Part of a small language model's weights: no biases in attention or MLP.
Each number is 200 + 20 x the weight over its row's rms, rounded and kept within 0 to 999. Layers, rows and columns count from 0. The size before them is the row's rms in percent of the matrix's.

# up: layer 3 MLP up, 1024x256, rms 0.121, rows 43-69, columns 128-255
# down: layer 3 MLP down (transposed), 1024x256, rms 0.211, rows 43-69, columns 128-255
up43,110,191,207,210,222,190,215,181,188,136,225,190,164,210,219,177,216,190,198,192,211,219,218,218,223,228,222,201,217,191,218,178,211,188,199,197,217,244,206,188,178,199,210,197,169,209,192,191,184,191,227,198,200,214,221,221,193,197,204,197,201,190,213,234,204,238,183,188,181,201,196,165,200,172,203,187,217,228,216,191,205,232,231,242,229,197,184,223,222,185,240,218,230,183,187,192,175,194,223,214,201,196,164,195,234,226,213,196,210,209,205,187,179,175,210,198,175,247,213,191,163,190,198,207,204,161,178,180,200
down43,108,217,172,208,178,203,236,174,222,204,234,203,205,233,142,203,182,188,194,239,185,189,232,197,195,207,240,188,203,185,201,231,180,169,217,202,190,189,229,185,208,192,207,198,177,224,161,218,193,209,222,185,165,172,184,164,179,206,204,201,208,179,195,238,180,197,173,207,172,217,215,194,217,197,158,194,191,216,160,201,211,190,186,212,217,184,247,206,212,189,230,241,182,214,201,208,211,179,213,178,178,193,174,191,205,216,191,217,210,211,197,224,201,175,208,221,201,229,200,185,213,206,198,187,195,203,216,249,235
up44,120,209,217,194,231,192,203,218,189,213,178,177,187,181,188,161,220,231,243,202,205,184,225,204,199,171,245,229,188,198,199,188,186,187,220,174,178,230,197,211,190,157,205,193,179,248,192,185,203,201,164,182,206,189,219,210,185,218,212,208,203,209,208,196,157,203,179,178,211,208,225,215,181,251,188,192,155,214,201,215,186,180,182,213,237,196,205,186,175,197,196,213,219,197,257,201,193,208,196,186,189,203,171,203,203,207,228,211,201,189,186,181,208,205,218,203,213,208,178,230,221,173,200,167,195,171,226,190,178
down44,112,195,209,188,212,210,182,182,178,162,139,194,179,199,213,185,220,192,200,182,181,195,211,233,216,221,191,244,206,191,197,214,186,194,225,160,176,216,187,146,213,225,201,180,198,236,240,247,223,186,195,198,217,190,230,209,179,191,203,230,195,240,196,198,175,221,216,221,216,184,177,193,190,221,210,195,222,211,184,229,176,198,196,189,203,196,263,191,174,218,203,215,173,204,204,221,214,197,191,231,193,218,241,215,206,150,199,223,174,198,203,213,206,193,177,236,215,221,225,189,186,208,169,206,217,190,199,226,179
up45,097,218,184,187,205,185,214,185,198,232,219,191,201,186,170,216,202,233,197,226,234,184,184,201,209,225,205,183,182,255,221,179,184,230,196,232,208,199,220,208,211,206,170,207,231,189,192,213,209,190,174,193,223,172,177,198,173,185,200,164,233,201,210,184,180,205,222,202,173,192,199,226,191,198,191,207,189,202,206,186,172,225,184,177,187,182,215,218,208,210,192,177,201,214,175,207,213,178,232,199,212,197,225,192,190,186,160,163,183,199,188,191,184,207,203,219,183,245,245,222,206,193,223,193,223,190,198,222,152
down45,099,210,161,204,190,223,189,188,199,220,200,186,210,172,193,189,215,186,217,167,227,180,180,222,212,214,166,229,244,169,164,185,202,192,190,164,210,167,209,192,169,183,188,168,199,232,179,187,187,160,201,217,182,218,217,191,194,194,186,209,198,204,215,223,238,191,178,176,259,220,198,224,215,198,205,193,230,221,210,192,225,206,199,200,199,201,218,206,203,184,195,214,209,195,228,156,166,209,183,194,182,148,202,166,186,178,237,186,248,223,194,210,222,178,191,147,190,193,184,190,218,190,197,220,179,208,242,196,201
up46,110,213,204,208,190,184,195,216,221,208,183,190,208,193,206,164,209,224,209,183,183,207,176,212,177,220,194,173,199,155,221,205,214,221,187,179,213,223,220,230,218,201,229,185,170,198,202,175,205,176,190,246,209,201,232,226,195,197,205,185,191,157,158,202,219,204,177,158,202,188,185,199,173,172,181,226,228,224,185,202,228,201,216,199,187,221,197,176,202,198,209,211,246,217,182,201,199,185,201,194,186,217,193,201,209,213,212,185,200,215,202,187,212,214,204,187,228,220,214,211,241,200,184,210,172,168,174,193,214
down46,107,201,215,197,215,176,174,203,186,196,211,176,214,159,204,176,207,172,207,228,180,192,155,197,181,206,210,223,193,194,231,220,201,228,185,183,210,207,226,220,187,205,193,161,197,189,164,179,209,201,182,178,196,190,226,217,168,190,229,247,196,200,167,202,216,183,195,168,190,200,210,213,218,174,205,208,213,202,197,208,189,224,171,172,191,229,164,196,229,163,197,226,207,214,191,181,200,207,176,151,199,163,223,243,206,221,217,220,194,215,217,191,224,226,187,206,225,216,226,190,266,204,176,200,210,227,176,199,212
up47,102,203,206,211,181,190,215,233,176,209,211,201,197,203,209,178,215,230,192,207,204,175,231,223,174,199,187,211,239,189,204,210,210,177,192,197,185,192,223,214,175,213,217,222,210,158,214,202,188,207,214,187,210,190,190,203,199,214,180,189,191,209,170,190,161,197,187,220,199,166,202,255,175,231,208,186,191,197,214,180,208,206,216,196,216,223,180,218,179,193,204,220,202,197,190,212,224,222,239,207,212,219,217,196,230,218,177,229,187,199,211,216,213,177,204,158,158,192,203,206,180,186,182,183,201,191,202,170,202
down47,114,213,205,184,179,179,237,224,214,191,219,204,193,234,173,192,195,184,203,191,181,216,199,216,219,235,213,212,184,201,218,232,200,192,181,203,226,235,151,203,184,206,184,199,209,190,167,197,206,195,225,233,217,211,206,164,198,204,204,210,209,250,162,202,176,213,211,169,212,202,192,187,197,186,202,194,210,200,193,208,175,177,185,154,220,205,195,213,192,179,194,165,187,241,184,194,210,182,168,235,197,211,195,200,219,242,163,200,145,192,214,211,203,198,201,195,209,188,215,212,201,196,189,171,162,209,174,211,205
up48,104,207,198,172,206,206,182,215,193,217,166,224,194,176,201,192,234,223,156,245,219,204,196,212,225,188,213,238,232,195,233,178,161,176,246,200,202,194,206,202,167,193,174,213,202,205,204,206,159,190,220,197,239,214,225,213,164,212,158,209,217,215,213,229,184,194,217,215,210,225,206,181,214,196,217,167,201,187,209,179,189,206,204,177,213,207,180,202,207,212,188,179,176,185,192,218,177,202,183,207,205,176,235,178,192,199,177,180,193,179,193,196,205,179,234,184,179,228,221,207,189,224,201,215,250,201,220,199,219
down48,102,202,200,240,176,221,221,204,224,206,186,207,157,214,228,203,212,210,162,204,203,161,198,230,221,168,197,192,177,179,187,215,214,224,209,230,178,183,212,215,190,225,215,225,187,161,199,211,199,215,168,210,224,190,189,218,197,182,182,214,161,200,215,197,210,216,206,194,244,216,188,193,170,202,207,237,180,195,190,161,213,188,199,208,197,193,157,217,184,173,155,185,208,182,181,205,219,231,206,213,190,230,179,201,211,210,229,179,213,181,161,220,211,232,204,190,190,186,170,246,193,199,193,236,173,206,185,169,247
up49,102,228,172,159,231,194,194,211,208,233,205,190,199,181,207,207,222,222,183,178,203,233,204,231,187,211,230,172,218,221,213,221,220,205,216,219,185,241,176,208,199,187,190,201,157,212,211,211,187,160,191,170,189,168,208,191,202,186,167,170,180,225,202,197,249,189,189,235,211,185,210,214,203,200,188,203,148,228,224,170,202,234,202,183,233,208,186,185,207,185,176,203,186,185,159,215,214,168,181,203,178,196,218,222,203,231,191,163,176,180,189,212,170,220,223,180,188,181,233,210,194,200,190,174,170,211,184,246,230
down49,100,177,218,208,173,222,186,211,204,189,214,189,176,177,193,206,193,173,213,163,190,204,205,159,231,209,177,223,186,176,212,210,203,190,166,203,211,184,199,197,195,199,217,191,210,170,191,170,219,188,159,218,169,236,203,195,219,145,206,205,231,171,187,204,223,144,161,215,181,210,200,177,221,199,198,183,242,197,201,205,180,188,194,203,188,193,176,207,215,206,215,193,220,224,225,201,202,215,210,201,213,207,199,190,182,169,208,204,186,210,204,191,197,147,195,224,231,211,210,193,227,224,217,219,226,196,187,217,222
up50,089,180,171,202,203,126,200,214,232,200,191,162,225,197,198,201,213,236,194,202,205,208,216,229,176,201,191,204,187,211,195,177,214,180,222,209,186,200,182,199,164,207,194,217,197,194,190,173,215,170,219,199,205,202,205,171,187,205,234,186,161,190,202,164,183,189,195,181,216,168,166,207,226,199,210,181,176,211,239,200,173,220,205,214,204,219,229,177,184,197,204,188,187,228,223,207,128,157,172,187,174,210,184,211,201,178,172,188,171,232,201,193,211,255,239,218,193,176,180,172,216,213,235,188,207,187,203,235,239
down50,090,226,234,170,205,210,198,213,189,172,230,227,203,198,205,194,160,171,191,220,215,166,202,183,181,221,186,207,174,164,203,217,192,184,173,230,202,222,189,191,229,170,207,203,207,241,228,200,248,205,213,205,190,201,211,181,197,185,185,199,208,230,181,223,223,195,225,212,224,201,231,209,178,219,217,187,236,222,190,198,227,179,175,198,196,205,173,187,224,244,156,203,227,184,193,198,228,206,207,228,180,186,180,187,198,208,230,211,171,170,201,201,175,211,204,233,228,187,216,244,177,188,168,207,200,233,185,195,202
up51,105,197,225,187,187,218,209,179,200,222,175,203,197,200,202,179,185,200,186,210,187,166,174,215,213,187,186,223,215,219,193,206,199,200,234,219,182,189,178,232,171,185,227,184,212,227,192,209,177,194,176,180,223,196,228,179,212,208,181,213,189,207,226,182,176,217,212,260,207,183,202,203,208,213,219,170,172,227,194,203,232,217,184,173,231,161,211,183,224,193,187,179,167,194,198,213,186,227,244,191,205,229,214,227,210,233,195,204,154,191,207,179,192,190,215,209,226,227,197,218,186,198,153,208,225,235,203,182,209
down51,103,202,185,207,209,185,217,203,162,189,198,191,202,223,197,203,204,178,199,165,199,215,216,201,197,168,200,153,223,241,164,181,229,225,182,178,202,192,184,212,201,200,181,219,234,198,194,189,218,224,158,224,199,211,208,183,188,169,175,199,232,145,207,235,191,205,199,181,172,235,187,202,215,193,220,188,202,212,195,224,210,183,197,179,202,212,220,260,169,200,203,213,208,229,212,205,166,193,248,181,211,169,189,193,190,196,241,199,199,169,195,197,226,206,222,203,222,166,178,220,271,194,180,221,161,168,171,212,214
up52,102,179,175,198,188,206,211,185,207,225,198,185,180,220,191,197,200,225,233,175,194,175,176,212,169,197,183,208,218,182,169,187,245,250,204,222,197,177,156,210,196,201,191,182,164,192,184,234,215,162,162,181,185,231,181,176,216,202,163,190,177,210,211,235,223,255,207,176,176,189,206,182,173,179,203,194,171,233,206,197,195,202,208,239,200,202,220,241,237,220,239,213,227,205,174,187,218,191,191,198,182,158,168,178,196,195,217,181,228,212,202,213,203,170,158,186,193,191,185,174,186,232,205,223,224,200,193,229,224
down52,095,196,225,210,200,209,171,185,225,220,196,199,202,193,195,216,212,206,172,185,209,216,211,205,196,209,227,213,211,232,192,164,173,186,177,188,190,206,169,166,205,199,189,217,194,203,192,213,211,211,204,181,223,183,232,240,203,173,196,231,216,237,205,197,196,241,206,188,216,223,145,196,178,187,200,201,225,189,157,225,190,236,224,184,165,230,180,193,163,183,211,195,190,192,200,218,212,206,216,204,206,193,209,210,188,197,170,205,173,208,182,203,180,212,192,170,190,205,203,159,184,160,228,232,206,218,198,199,184
up53,106,211,229,212,160,201,171,197,203,193,203,207,187,204,237,181,205,205,182,205,207,200,198,202,188,216,202,180,242,175,227,232,218,181,210,215,203,186,227,219,207,206,193,189,168,206,196,223,210,175,184,206,189,232,188,174,208,222,213,211,208,181,203,212,199,198,220,208,199,178,222,176,184,215,183,185,221,185,182,186,178,184,200,173,261,192,224,271,228,203,187,222,196,197,206,190,193,181,205,171,193,209,200,214,200,210,185,202,180,234,204,203,165,193,167,199,176,193,207,193,232,183,217,211,193,203,209,213,167
down53,103,224,196,183,169,206,192,208,177,202,195,198,224,223,227,185,204,221,226,223,190,192,163,165,185,177,205,230,212,216,213,226,228,194,182,207,188,201,196,194,193,182,216,199,217,177,230,200,186,199,183,174,226,227,197,172,195,197,187,177,217,175,218,193,203,213,199,210,220,203,178,223,223,187,193,211,194,208,181,185,192,211,208,226,208,220,169,224,222,193,270,217,193,175,207,191,202,186,174,221,225,197,221,213,176,202,184,216,196,173,163,163,210,179,197,221,177,213,203,186,200,200,201,186,213,220,190,191,190
up54,091,194,179,173,199,218,207,185,202,198,208,195,214,210,184,186,189,165,191,213,211,188,201,189,158,221,197,170,216,202,204,160,193,197,188,193,219,173,186,186,210,172,210,205,225,210,210,169,181,201,181,213,210,207,190,203,191,201,183,170,249,186,226,193,227,226,233,192,217,180,207,186,202,226,208,176,209,197,199,163,210,191,203,186,200,176,191,182,232,250,203,216,226,162,204,217,203,220,211,209,194,186,182,200,231,237,188,200,192,188,172,200,181,152,154,192,199,167,173,207,198,162,186,251,239,192,209,233,192
down54,099,218,221,193,213,224,244,189,189,213,236,217,214,231,178,221,182,180,197,183,213,184,190,171,175,213,196,183,191,184,199,238,204,201,187,209,193,194,179,203,200,192,200,204,178,188,168,204,185,184,188,169,229,186,179,186,198,224,195,216,225,216,187,177,245,206,224,238,177,213,212,186,241,191,195,211,210,211,173,206,200,232,221,195,229,184,184,189,219,171,161,167,213,206,207,207,176,196,184,238,188,217,205,209,212,220,173,184,178,214,212,217,213,147,206,211,189,196,206,213,187,185,188,218,191,217,166,192,173
up55,109,210,227,199,212,149,198,236,159,178,235,220,214,178,198,199,170,184,173,225,171,180,170,214,193,181,157,207,229,200,224,172,174,210,198,203,213,233,249,201,185,206,212,201,188,223,245,180,206,181,211,195,205,207,191,179,207,212,196,224,137,208,169,200,193,197,210,171,201,208,200,201,181,174,213,208,196,162,201,220,216,193,192,212,177,243,196,230,206,189,208,200,191,188,202,217,212,215,206,207,216,233,175,169,245,197,230,187,194,209,180,200,195,205,241,205,222,197,192,215,189,223,189,199,187,207,233,223,186
down55,110,170,216,187,209,193,241,190,241,182,170,204,201,186,206,195,220,227,209,191,193,208,196,219,199,190,220,209,193,181,187,202,205,203,219,192,217,160,193,190,198,200,249,218,189,197,201,214,196,194,178,179,220,215,171,198,204,191,206,190,201,178,206,196,208,224,194,196,201,202,190,221,213,223,229,188,178,209,209,220,184,194,192,184,176,204,208,201,175,214,191,206,206,190,193,193,185,231,221,181,229,212,221,193,223,197,178,251,208,217,196,226,189,203,234,248,249,202,208,180,142,197,209,166,163,202,211,193,198
up56,104,174,193,159,200,210,212,186,207,185,198,180,201,187,184,154,173,199,197,212,237,176,200,227,212,199,195,157,213,217,213,225,212,211,233,194,230,200,176,224,160,193,212,194,229,156,185,188,187,175,211,212,170,202,196,217,189,213,192,208,215,177,216,190,224,205,229,195,196,191,220,176,202,227,178,170,203,213,208,198,192,153,207,206,188,222,199,200,212,195,190,220,185,196,203,230,173,209,200,166,215,188,197,183,187,244,180,201,206,200,206,226,191,190,165,179,213,175,205,204,207,199,176,235,196,208,200,208,214
down56,103,164,244,171,202,194,204,182,209,187,183,210,176,165,201,162,225,190,239,194,194,177,208,210,195,199,211,194,236,202,184,215,207,159,205,194,248,205,164,208,203,217,176,218,221,218,202,218,191,155,200,184,177,178,187,196,241,222,191,204,210,205,206,172,197,179,219,168,219,227,196,198,225,226,189,172,206,211,198,210,164,221,243,218,181,192,183,182,214,190,212,210,202,244,177,197,187,180,182,178,221,210,171,214,200,198,179,190,196,180,206,171,215,166,221,229,211,185,236,215,171,198,221,254,204,162,204,215,174
up57,101,182,227,200,218,217,211,178,225,207,208,193,176,179,191,188,192,190,211,221,180,211,162,216,178,213,191,233,215,170,219,226,205,226,183,233,211,197,165,184,216,172,224,233,155,206,187,139,198,233,185,213,200,186,201,203,159,211,196,163,223,197,180,214,228,186,221,223,194,181,214,225,204,216,213,161,203,193,214,159,210,234,204,212,230,200,218,204,194,207,173,180,155,201,201,183,187,177,238,235,224,242,188,188,223,203,180,185,190,231,180,218,229,226,186,194,198,190,195,207,218,209,222,250,220,211,199,185,190
down57,097,197,179,198,229,170,216,248,182,242,153,213,190,215,212,244,218,155,158,218,211,189,225,228,205,184,166,231,208,193,178,199,201,229,248,174,192,172,224,241,210,171,224,197,163,221,208,205,172,170,191,180,176,187,170,204,199,193,162,200,205,204,194,196,173,216,182,189,221,188,180,197,196,198,232,173,240,200,211,194,188,213,237,189,249,193,215,181,204,188,202,216,237,169,194,199,199,198,181,229,173,197,213,164,220,200,207,197,238,200,189,217,188,202,222,179,198,211,204,218,224,175,190,158,199,197,195,197,212
up58,099,189,232,201,172,177,232,211,188,205,214,210,201,173,208,227,232,224,191,200,182,240,201,215,195,201,177,173,210,185,223,195,207,224,190,241,189,184,217,197,191,177,179,217,187,207,186,227,218,191,147,168,201,208,153,194,205,155,211,195,209,166,203,183,187,177,190,205,202,200,216,183,185,212,172,208,225,170,202,210,195,190,214,177,207,200,200,211,186,195,189,204,191,165,196,206,201,218,171,235,207,234,149,216,221,180,172,195,200,226,195,152,244,201,226,195,194,206,182,236,233,172,210,187,197,192,219,210,205
down58,100,182,202,187,208,217,235,202,191,214,192,206,213,201,261,186,195,237,178,219,191,237,172,201,207,202,188,224,190,239,174,198,211,192,200,214,203,165,186,233,201,197,215,218,237,199,192,204,176,200,195,220,152,168,196,170,181,216,171,214,220,185,205,197,162,172,200,190,213,191,202,195,210,210,202,208,181,198,194,224,203,202,159,186,212,194,170,186,225,172,154,204,227,218,204,197,238,173,217,211,213,159,188,214,193,210,226,224,236,226,176,198,200,227,204,179,222,156,212,197,146,174,211,214,185,182,193,170,179
up59,105,201,195,197,207,212,184,192,220,178,243,168,224,186,222,202,181,194,175,212,185,182,227,198,203,198,200,221,211,192,214,193,206,197,221,206,249,221,208,162,192,207,209,176,203,196,239,225,208,187,167,176,164,185,220,206,201,168,203,203,190,175,187,222,192,228,209,217,222,237,205,202,229,229,200,172,196,189,196,202,171,172,176,212,161,235,178,205,234,176,215,171,210,195,209,193,189,196,174,201,198,246,188,163,197,217,195,205,199,192,229,204,230,176,173,202,187,198,225,196,196,181,180,198,208,185,222,190,181
down59,108,188,220,209,197,202,187,211,190,188,161,197,195,212,208,248,189,214,197,190,222,201,228,215,199,183,190,212,181,212,165,164,198,208,198,197,188,158,215,184,225,225,198,232,206,200,206,230,184,207,186,199,177,168,194,222,234,212,174,231,226,192,187,184,179,216,204,217,237,205,233,204,183,214,224,190,209,236,202,237,209,203,213,216,149,228,195,161,203,165,199,161,205,215,208,230,162,195,200,223,206,202,203,204,154,172,203,190,213,174,169,201,191,182,226,158,200,179,234,179,191,155,200,186,193,198,188,198,162
up60,095,222,201,204,171,194,189,169,208,192,223,195,184,188,190,219,184,212,188,210,175,218,217,175,218,241,191,178,183,201,248,192,184,194,190,194,195,205,199,219,170,230,222,234,191,218,179,181,204,160,169,184,196,237,184,203,188,196,157,214,225,193,192,180,208,168,187,184,204,191,226,205,211,270,207,172,248,219,209,192,202,218,193,182,186,200,193,229,196,213,218,212,200,209,219,206,244,205,196,199,193,193,168,229,180,217,188,192,194,212,169,202,154,211,231,211,210,212,220,219,236,194,201,217,223,208,176,207,209
down60,096,194,190,187,202,200,192,193,205,168,142,204,224,205,186,202,193,186,201,232,168,188,204,192,207,181,196,218,190,230,207,219,195,178,199,152,222,214,220,190,209,213,194,230,177,188,173,209,177,195,220,197,233,226,192,226,197,205,205,225,240,207,190,181,212,203,171,168,205,223,188,214,214,206,193,237,216,221,207,229,225,213,216,204,206,202,191,211,184,182,204,179,224,175,201,213,207,158,185,198,216,213,202,193,181,216,167,205,192,240,196,219,180,182,225,233,166,198,186,179,208,210,190,206,203,162,163,199,210
up61,093,206,195,206,164,201,248,157,179,212,172,206,224,183,214,199,201,217,218,238,191,218,237,211,209,182,208,217,203,184,202,232,191,190,235,211,220,223,222,212,217,196,180,210,234,214,200,198,199,178,209,201,184,209,197,202,209,223,210,210,218,221,209,214,219,206,192,196,214,207,186,177,205,219,192,203,173,218,209,239,173,180,174,162,229,199,203,172,197,172,248,215,196,239,220,207,181,193,229,200,216,233,244,168,171,188,199,177,196,204,156,209,198,178,191,171,174,228,204,186,238,178,210,193,217,206,185,210,228
down61,094,222,172,186,192,215,198,178,215,206,147,208,202,218,165,194,178,173,167,152,174,200,242,187,220,212,190,195,176,179,165,206,188,205,233,186,214,168,182,215,176,205,198,202,186,183,225,183,240,183,180,192,191,201,184,198,216,210,230,197,196,210,184,148,198,214,228,202,220,159,160,228,183,191,220,181,231,178,221,200,200,191,197,246,220,226,208,192,201,209,193,202,200,225,240,202,238,213,191,212,196,188,160,213,183,199,196,234,231,205,218,219,199,211,213,161,214,177,218,188,219,189,199,172,197,183,228,172,176
up62,094,202,185,235,153,211,192,157,183,202,169,202,186,232,205,230,222,224,203,220,195,232,218,206,206,202,199,180,200,191,227,189,206,166,182,192,219,206,204,229,220,204,206,216,221,200,209,227,184,224,203,216,165,231,174,214,204,193,203,192,206,221,223,205,224,253,218,227,231,183,184,219,169,200,178,203,248,203,191,175,194,212,224,206,232,229,173,199,227,199,213,185,211,202,190,198,202,190,225,201,206,177,215,202,189,216,217,222,232,210,194,175,212,178,221,189,198,179,191,218,201,213,230,214,160,216,195,225,211
down62,092,208,206,230,219,192,240,195,197,202,171,191,192,170,195,184,184,176,211,208,205,202,200,200,179,219,206,136,198,206,214,157,199,170,211,177,233,209,233,220,172,197,219,192,203,209,198,213,195,203,166,190,191,189,204,212,193,196,190,195,177,175,213,171,201,204,220,220,244,226,192,202,211,188,201,209,237,188,207,210,216,169,231,213,199,207,190,262,206,195,239,227,188,208,188,223,215,194,206,230,196,203,176,186,236,205,188,220,185,200,217,202,187,191,207,232,184,181,175,158,224,189,218,194,185,176,206,201,196
up63,099,181,182,185,198,204,180,199,211,208,183,192,166,195,217,210,182,194,222,207,166,215,168,198,185,195,184,190,204,175,217,156,164,195,210,194,198,158,202,199,226,171,236,177,226,211,198,210,229,209,178,207,197,209,187,169,231,218,221,193,191,226,187,234,222,175,203,218,189,202,194,206,227,188,216,188,215,240,202,230,224,185,215,205,197,211,193,200,205,205,167,156,213,195,228,174,202,195,215,223,152,193,217,180,201,230,220,219,187,203,186,214,200,231,198,205,203,201,179,205,192,175,206,148,173,195,203,232,170
down63,094,195,206,170,203,218,191,211,215,169,188,218,197,200,200,201,209,200,204,205,178,187,202,189,172,177,174,191,192,209,204,201,163,179,186,178,176,198,191,198,222,178,176,243,227,234,190,185,210,213,201,160,214,181,201,189,215,184,197,219,203,214,196,219,191,243,191,194,254,210,194,195,227,198,187,206,248,240,202,172,201,211,212,193,198,183,213,217,199,187,175,171,225,211,217,207,238,206,194,197,192,200,204,191,186,155,202,212,196,220,225,186,225,201,219,212,216,184,202,223,236,217,223,205,190,218,187,214,181
up64,107,211,195,209,183,212,220,174,204,170,222,220,206,196,213,186,198,212,190,189,211,219,199,191,226,200,209,154,194,147,227,171,193,192,197,238,187,176,213,192,169,201,207,203,204,184,248,192,198,199,198,196,192,175,169,185,195,171,233,206,212,203,187,200,209,239,172,215,187,225,246,221,212,217,164,152,203,189,226,197,248,202,185,206,177,244,187,209,205,206,205,199,210,204,222,192,226,206,227,182,219,213,202,197,230,223,207,212,200,184,214,209,203,207,201,186,192,213,227,194,188,144,198,207,196,182,229,178,218
down64,111,184,228,196,158,213,220,213,177,214,211,221,194,202,225,197,163,195,202,175,206,216,159,174,233,217,215,179,181,195,186,201,207,210,228,190,159,200,209,198,179,192,222,251,209,168,225,223,222,221,206,210,184,156,211,200,181,163,199,180,195,206,251,193,197,219,173,194,199,235,224,208,208,195,166,197,175,168,217,191,210,186,199,217,179,214,163,185,207,203,190,203,236,155,162,211,200,197,231,226,220,207,209,218,195,188,208,169,174,186,197,196,198,189,237,212,193,187,197,222,208,170,183,195,190,186,244,186,177
up65,113,198,245,179,174,181,221,186,214,173,218,220,184,195,214,189,219,201,179,236,171,183,165,204,149,199,203,208,212,208,207,195,204,229,196,197,192,216,186,206,218,198,219,196,187,155,185,178,205,228,164,228,176,187,217,245,197,218,178,216,126,179,162,182,192,201,182,210,217,210,204,216,199,212,217,187,195,214,219,217,193,180,198,190,207,209,196,216,196,164,221,184,188,156,214,223,224,213,200,188,234,183,185,172,198,172,239,176,162,228,188,214,205,181,198,194,196,167,198,216,215,240,237,206,194,203,221,183,209
down65,123,172,248,206,213,189,231,189,175,177,214,208,171,220,196,235,196,220,188,194,168,193,207,218,176,226,215,231,229,208,196,192,168,180,202,160,210,218,186,221,196,196,241,151,162,203,216,194,201,221,196,199,197,178,181,203,205,183,216,178,182,215,209,187,194,194,206,204,179,197,167,197,212,224,161,213,206,178,206,176,199,226,204,200,208,215,212,187,213,208,202,190,205,169,215,176,167,214,237,229,249,170,176,180,238,229,182,202,200,239,185,197,157,204,209,174,186,187,175,203,187,183,208,199,186,202,230,209,221
up66,119,208,194,201,203,203,230,194,208,194,214,163,208,193,204,203,219,224,175,197,204,181,203,198,168,180,205,218,213,243,206,193,224,200,195,166,206,166,177,203,221,215,205,183,225,185,181,172,244,184,210,236,202,182,204,232,210,179,208,199,202,209,204,200,237,186,214,202,200,240,219,187,221,207,201,213,209,196,208,171,227,180,210,227,219,199,167,189,164,188,213,218,189,188,205,206,190,170,177,221,186,215,191,222,205,207,241,241,191,186,187,172,207,236,160,247,195,189,200,202,178,193,197,217,201,192,212,218,196
down66,120,178,213,210,180,216,243,202,219,211,165,200,210,187,161,215,203,199,192,210,206,210,211,206,183,203,205,199,194,244,213,213,180,185,197,161,205,211,163,200,211,244,207,203,198,195,184,187,212,226,205,202,250,220,224,179,205,162,198,222,185,210,175,190,222,208,210,165,189,190,207,180,188,206,208,170,192,177,199,205,170,200,209,192,208,187,212,152,170,185,228,196,203,228,203,217,192,180,211,189,168,235,217,167,204,192,230,205,200,198,175,225,188,211,185,242,171,164,221,219,248,174,187,241,198,172,173,191,154
up67,095,215,180,187,221,200,171,198,203,163,205,179,229,218,210,206,216,189,181,181,208,203,186,198,222,171,205,204,179,199,173,202,200,250,211,189,185,186,194,207,213,214,200,185,213,193,199,232,238,173,199,233,157,181,211,211,199,201,234,202,212,210,223,210,196,190,222,200,204,165,203,204,193,211,197,218,190,225,218,192,211,186,202,261,208,178,199,227,209,229,205,184,237,249,193,207,184,225,223,178,217,184,181,220,197,206,217,213,209,214,224,198,205,214,200,216,230,165,192,201,185,179,157,171,228,180,186,173,243
down67,097,172,193,191,174,188,184,208,184,173,216,198,169,223,237,192,174,209,179,158,191,197,209,216,190,199,214,181,224,206,201,188,206,238,183,199,225,209,249,233,210,206,194,191,197,184,188,244,206,212,195,184,203,160,175,149,204,188,205,216,223,235,223,190,202,214,201,182,224,202,195,186,251,209,194,231,222,174,197,213,186,210,194,191,197,194,185,242,181,199,195,173,227,208,225,199,192,211,212,223,154,198,197,205,206,204,202,212,191,136,225,197,167,182,196,175,200,191,212,165,215,209,203,211,187,222,209,213,195
up68,089,210,223,225,201,179,170,185,206,177,192,230,202,195,199,222,243,209,177,164,220,215,223,230,168,208,212,209,229,217,210,172,155,240,207,207,211,198,206,199,197,189,181,182,208,217,194,199,165,208,206,192,173,220,214,178,210,211,174,221,206,220,227,180,201,207,155,217,183,197,195,212,223,206,191,180,165,226,220,202,209,200,219,199,176,244,203,229,177,197,193,193,246,179,209,178,214,198,195,205,167,202,192,191,210,188,194,168,214,222,196,232,228,160,218,182,208,235,217,195,210,177,241,201,211,208,242,188,157
down68,088,210,219,217,222,187,232,184,206,231,173,181,207,182,209,153,195,204,182,209,202,169,229,198,200,216,211,196,203,171,189,165,201,191,221,214,207,169,193,229,217,176,195,187,155,203,205,186,208,166,163,188,218,217,223,232,222,234,222,231,178,227,183,189,195,187,204,233,213,207,182,203,193,205,229,205,183,181,189,214,162,172,203,187,210,183,185,189,189,214,194,200,161,206,179,184,203,184,173,181,220,183,246,182,205,203,214,216,230,200,142,191,181,221,171,193,200,227,211,212,244,216,189,187,218,211,199,225,206
up69,103,191,201,195,200,216,199,229,171,195,209,202,218,204,173,190,210,218,170,202,217,204,194,187,193,179,200,184,216,160,174,214,180,161,194,220,200,156,219,210,193,210,242,218,211,175,209,191,206,208,175,176,192,200,210,192,193,190,172,213,188,225,175,194,206,211,186,231,176,163,215,166,205,226,220,213,194,183,191,239,174,214,216,225,181,202,221,190,201,204,204,233,191,198,163,179,220,224,235,194,151,161,201,236,217,189,184,164,215,217,200,218,188,221,181,202,190,210,197,234,179,192,199,205,254,208,219,196,187
down69,097,199,186,211,246,209,200,211,177,208,192,220,215,170,170,209,171,207,225,208,210,192,187,210,206,215,179,201,140,235,213,202,215,197,220,197,216,210,200,189,194,198,174,228,228,214,197,195,179,188,219,208,218,186,186,225,159,174,213,230,184,204,204,209,201,157,228,187,196,200,164,236,178,199,197,213,208,189,222,144,189,182,205,172,204,215,149,187,212,211,198,196,189,205,173,222,200,171,180,172,199,222,189,207,165,234,219,192,222,185,221,183,179,191,200,217,202,234,214,214,159,181,212,208,163,194,151,186,224